config.toml
n_layer = 15
d_model = 96
n_head = 3
n_kv_head = 3
head_dim = 32
d_mlp = 768
vocab_size = 8192
activation = "tanh_gelu"
norm = "layernorm"
norm_place = "pre"
norm_eps = 1e-05
positions = "learned"
qk_norm = true
attn_scale = 0.177
bias = "none"
tie_embeddings = false
parallel_block = false
init = "normal"
init_std_qkv = 0.051
init_std_o = 0.0093
init_std_up = 0.051
init_std_down = 0.0093
optimizer = "soap_variant"
lr = 0.013
lr_mult_qkv = 0.5
lr_mult_up = 1.19
beta1 = 0.95
beta2 = 0.99
lr_head = 0.0116
grad_clip = 0.5
warmup_steps = 117
schedule = "cos"
final_lr_fraction = 0.1
batch_tokens = 65536
seq_len = 1024
doc_mask = false
train_tokens = 237800000
steps = 3629
dataset = "wikipedia_en"
Each number is 200 + 40 x the weight over its row's rms, rounded and kept within 0 to 999. Layers, rows and columns count from 0. The size before them is the row's rms in percent of the matrix's.

# layer 7 attention output, 96x96, rms 0.398, rows 68-95, columns 0-95
107,260,230,240,201,145,243,199,198,205,193,205,161,209,176,147,102,209,157,210,254,118,182,254,197,135,231,182,136,117,231,205,172,259,224,207,298,196,177,262,188,265,176,177,239,295,175,180,226,170,111,147,215,128,125,216,196,213,218,241,172,248,199,173,203,183,141,199,231,139,230,192,191,168,153,217,249,155,191,203,219,204,149,229,173,195,221,175,141,220,183,190,202,250,187,211,199
099,134,235,220,260,186,199,225,194,303,258,149,215,175,240,242,137,185,222,228,189,195,198,207,216,251,203,204,242,218,273,131,200,237,142,322,240,219,204,177,245,188,186,143,272,174,196,181,233,222,287,207,223,179,116,213,120,197,146,119,216,200,203,277,199,233,203,178,204,197,166,222,232,177,248,188,185,212,204,228,200,210,178,148,207,220,165,216,209,274,233,174,275,194,226,179,178
106,237,257,190,256,170,167,222,223,187,228,149,151,233,136,239,160,240,209,202,245,212,237,176,229,225,170,170,248,240,190,182,172,190,189,247,163,253,172,213,176,189,263,159,198,219,94,227,214,175,281,268,252,291,129,170,181,175,260,183,219,149,118,129,158,247,252,229,165,224,165,208,203,213,171,181,159,237,256,166,127,214,211,158,198,188,181,225,235,182,174,151,269,208,159,187,219
100,156,174,182,244,177,216,232,159,226,248,188,211,147,183,198,211,119,220,254,149,227,267,211,192,242,149,180,224,229,166,227,271,134,121,233,196,253,160,209,177,163,209,169,284,183,209,218,199,233,258,297,208,175,242,135,234,208,266,152,123,234,111,240,171,189,230,173,147,220,200,251,170,165,136,173,137,138,178,166,188,215,197,200,251,195,171,186,239,155,150,217,205,212,184,208,213
092,217,230,188,234,188,245,218,268,177,256,182,187,223,161,174,193,131,226,241,270,182,199,228,192,216,145,208,169,207,201,189,251,244,131,256,188,100,214,197,178,234,227,146,181,210,224,239,227,178,224,191,187,296,205,144,183,257,216,136,108,237,164,130,81,251,233,247,189,197,206,225,219,249,198,179,233,215,222,227,189,134,186,205,185,169,226,230,216,139,202,185,205,164,185,111,249
079,210,151,201,220,218,187,219,188,130,221,138,246,233,241,207,153,205,185,244,227,176,155,251,231,186,238,195,179,251,230,143,161,208,242,195,167,140,196,159,173,165,173,217,114,252,86,251,238,176,190,223,266,221,199,167,206,296,205,112,92,196,203,215,251,263,251,242,211,195,187,151,192,190,203,203,157,172,178,241,257,226,264,183,136,140,229,164,176,218,200,197,214,172,196,220,206
095,109,189,139,149,211,242,209,293,110,197,187,231,178,228,137,216,236,248,220,210,164,280,181,199,223,197,170,167,193,227,198,247,234,246,232,279,189,210,221,193,121,150,214,215,239,130,240,159,248,187,145,205,307,174,257,104,171,244,200,229,166,232,258,153,248,196,200,197,157,250,187,238,190,184,178,177,250,182,202,225,205,202,238,161,154,238,217,201,220,242,182,198,172,228,214,220
092,202,221,207,237,140,82,224,136,216,124,163,208,205,250,271,253,203,208,158,175,322,130,193,221,166,188,221,172,162,241,230,193,178,261,211,262,253,209,179,245,110,287,196,278,214,171,232,146,193,193,180,220,151,179,224,196,233,183,253,148,229,137,247,233,179,161,175,154,195,172,220,156,178,188,196,224,170,207,202,191,220,165,164,218,210,196,148,217,176,194,175,255,202,237,223,206
094,137,203,221,179,196,194,200,95,229,199,273,158,205,146,204,197,166,192,211,141,137,145,213,223,230,198,215,192,183,219,160,135,253,203,221,213,251,106,280,234,164,285,229,226,166,203,230,215,234,112,224,265,260,211,190,189,250,183,199,162,238,251,206,290,244,213,231,209,211,189,223,241,168,204,267,238,186,183,217,247,254,175,147,236,229,147,170,161,186,248,172,176,168,237,177,159
102,133,138,264,203,213,178,230,187,193,237,246,258,183,185,275,131,277,213,175,204,263,162,186,222,159,187,222,186,181,161,244,184,238,251,191,233,268,255,141,295,236,248,208,176,197,235,236,122,134,174,167,147,112,226,210,154,122,197,187,266,230,237,167,222,254,173,180,235,213,165,180,223,210,255,242,196,190,197,197,203,242,170,240,209,230,243,153,155,216,223,242,181,185,251,221,189
093,200,187,202,154,225,152,202,196,179,155,225,193,194,181,238,212,207,247,156,260,213,290,253,285,170,281,141,261,152,268,218,226,285,278,111,221,196,227,164,173,230,230,229,175,216,199,202,191,244,180,250,159,191,176,126,187,94,230,318,218,229,235,195,195,244,186,203,196,184,218,162,182,207,194,245,218,209,218,209,220,203,208,208,207,176,215,203,147,204,182,179,182,201,232,286,138
102,211,154,227,248,263,171,176,229,182,214,217,218,182,130,160,212,227,257,172,244,210,205,263,229,261,178,179,190,234,233,224,197,295,249,211,161,129,225,172,169,160,206,279,105,256,198,321,154,169,256,186,179,227,226,174,178,215,241,156,310,156,203,254,235,180,212,197,190,165,184,226,227,250,182,213,181,222,139,209,190,140,204,237,144,215,172,195,189,168,236,191,191,175,245,204,249
125,258,290,180,251,252,172,195,214,119,197,149,240,191,168,182,217,191,182,224,182,155,272,215,216,223,235,131,160,237,164,125,178,185,234,181,224,159,197,248,204,200,230,242,126,236,80,248,206,257,241,219,199,264,214,209,131,250,202,217,154,208,225,180,109,204,200,236,157,167,184,214,207,231,242,149,142,203,205,209,257,166,276,175,161,158,175,187,235,223,155,162,215,217,167,221,209
093,179,176,203,176,284,212,258,164,143,242,153,121,250,207,164,169,252,180,187,226,205,253,189,186,173,191,164,223,183,192,150,151,136,256,159,175,113,175,177,132,156,128,179,204,243,210,261,143,217,156,214,201,252,176,288,92,204,252,213,154,152,201,257,209,219,152,180,225,151,180,161,217,247,177,191,226,192,156,272,178,156,188,234,199,209,177,190,171,151,178,232,213,172,167,165,225
105,212,98,197,200,216,186,193,224,167,212,298,164,262,164,154,78,163,172,205,175,189,286,224,185,230,164,161,176,171,162,266,206,134,262,179,186,152,273,277,213,217,149,164,156,232,262,240,230,213,152,262,205,153,145,164,218,200,191,224,206,232,214,154,196,261,185,198,257,221,197,212,207,190,142,241,208,225,206,171,181,211,262,157,249,269,211,192,162,178,194,185,192,174,189,186,170
109,212,185,203,267,211,241,119,160,281,240,187,169,185,206,133,183,200,216,266,225,138,202,237,154,300,262,166,196,292,201,226,179,219,239,181,126,212,228,129,233,190,107,224,115,226,147,169,246,154,155,175,284,173,168,196,245,170,155,258,231,172,209,246,190,213,180,203,208,202,187,169,232,177,269,186,191,180,174,199,209,223,192,149,171,206,220,192,242,211,221,228,250,208,216,212,255
100,227,187,113,213,179,231,122,163,154,226,209,192,226,181,221,215,236,187,234,282,155,229,153,215,234,151,153,173,215,223,255,226,263,227,180,217,155,136,171,280,243,228,203,112,198,163,135,210,215,149,226,214,201,136,131,188,180,148,206,191,266,132,80,249,170,272,186,202,236,145,221,161,251,174,191,189,235,230,171,203,227,196,166,187,229,222,229,174,225,150,193,204,228,180,174,200
116,177,212,62,220,223,117,232,227,183,264,220,260,172,156,208,179,199,222,169,187,263,261,184,213,215,202,223,194,167,175,150,248,162,258,142,148,247,207,183,209,124,186,292,119,204,165,227,252,241,208,286,187,232,180,167,162,239,291,187,189,197,280,221,148,239,201,199,156,208,209,181,219,217,239,177,165,230,166,215,164,216,241,235,179,188,229,224,224,189,191,172,256,177,240,181,212
125,176,215,88,175,127,126,192,166,142,138,209,187,240,196,208,190,200,259,150,257,275,169,187,180,196,183,169,219,202,179,146,122,254,188,263,246,239,230,216,226,184,279,200,202,163,227,229,156,217,162,228,316,226,197,266,148,222,172,200,182,221,191,255,175,182,239,155,239,191,148,227,206,211,268,192,207,225,257,283,175,190,211,182,201,236,221,147,227,176,205,141,174,185,208,214,164
101,200,187,232,202,301,218,210,262,240,181,174,186,243,217,213,222,144,253,139,253,232,174,229,167,208,258,195,194,222,238,161,148,234,126,160,172,113,222,218,138,193,232,204,181,229,222,197,253,100,239,168,123,173,219,183,161,158,154,287,265,128,259,264,190,169,193,195,222,221,185,169,227,239,205,226,192,172,178,204,181,129,251,158,187,168,144,167,206,207,223,204,224,161,188,231,262
093,154,138,262,229,217,232,212,183,219,222,217,206,185,204,219,162,226,240,168,192,231,117,185,134,213,198,111,203,208,202,218,148,213,192,260,191,247,257,181,264,135,251,212,140,132,229,262,226,157,210,56,214,210,110,217,197,225,110,155,253,190,195,218,249,186,270,171,169,208,181,244,245,267,207,196,209,163,170,200,201,185,163,215,227,223,208,181,229,195,248,221,199,178,213,237,234
088,121,169,142,211,158,196,238,296,155,216,182,227,286,292,179,247,267,220,159,181,143,134,210,179,192,191,188,226,112,193,209,182,149,204,208,264,233,248,154,301,157,255,158,243,160,154,224,176,106,192,221,153,173,245,211,261,264,199,166,169,239,205,248,224,163,165,207,191,215,212,222,186,207,212,224,194,206,196,168,218,188,163,151,199,213,227,165,175,224,229,206,215,224,246,173,245
096,234,228,278,260,166,199,228,196,162,230,212,191,222,213,167,219,198,257,288,184,112,187,203,186,172,206,278,228,237,165,154,202,255,225,203,106,192,216,188,175,241,300,282,276,204,100,272,183,118,197,192,286,266,207,206,240,213,182,212,189,223,200,219,192,178,212,252,206,178,234,180,260,251,207,223,209,171,206,168,230,168,212,208,158,152,249,188,208,161,223,216,190,160,225,230,203
075,227,140,215,177,208,166,183,167,229,177,168,154,158,139,200,228,167,281,293,208,151,145,187,217,149,196,179,186,133,140,244,216,240,220,252,250,255,146,292,152,182,139,264,159,183,158,250,224,136,184,269,202,205,225,203,190,279,222,178,147,181,255,195,250,137,194,242,206,174,169,219,175,127,205,210,224,209,212,224,208,150,205,225,150,190,221,253,142,160,198,180,172,239,173,227,164
099,189,236,195,211,178,175,273,187,211,183,248,194,206,197,223,105,189,284,241,235,214,148,151,150,200,171,222,222,148,208,249,229,162,195,161,203,236,291,196,295,182,250,149,105,193,217,234,118,186,210,249,236,287,171,150,261,271,208,186,194,228,130,191,237,163,235,149,196,212,110,194,238,232,196,187,209,222,156,185,192,173,210,254,204,234,226,188,198,169,191,137,171,187,185,201,167
094,181,192,136,185,173,160,210,269,200,172,176,240,172,191,166,140,204,211,160,154,241,256,209,195,149,207,171,262,112,242,227,246,187,168,215,164,199,212,225,215,245,199,177,221,71,189,150,214,223,240,133,88,139,169,176,178,74,270,227,194,131,139,205,175,234,197,202,214,204,221,204,189,170,172,216,250,193,208,190,180,252,207,174,181,190,163,163,170,248,196,252,243,220,191,221,217
109,173,253,210,183,243,211,208,245,142,229,149,238,160,199,198,266,220,190,148,265,263,208,265,245,231,230,234,199,151,195,194,225,194,171,140,159,191,255,124,168,271,181,128,146,160,173,66,250,195,187,138,135,187,206,216,290,211,237,190,148,185,283,165,211,200,170,226,194,250,273,185,222,211,190,237,235,198,188,203,206,243,232,218,174,173,174,216,205,238,233,234,217,154,221,209,218
095,213,201,255,255,230,225,184,236,265,223,213,203,74,233,118,190,171,262,253,190,167,121,215,208,109,233,238,167,246,156,242,186,228,192,237,170,225,222,197,198,209,187,245,197,199,157,214,248,207,205,145,185,159,238,224,273,266,258,301,158,159,232,183,252,178,168,181,208,165,194,167,214,203,157,238,240,195,221,141,204,154,250,241,187,198,168,257,160,187,209,193,171,160,252,227,159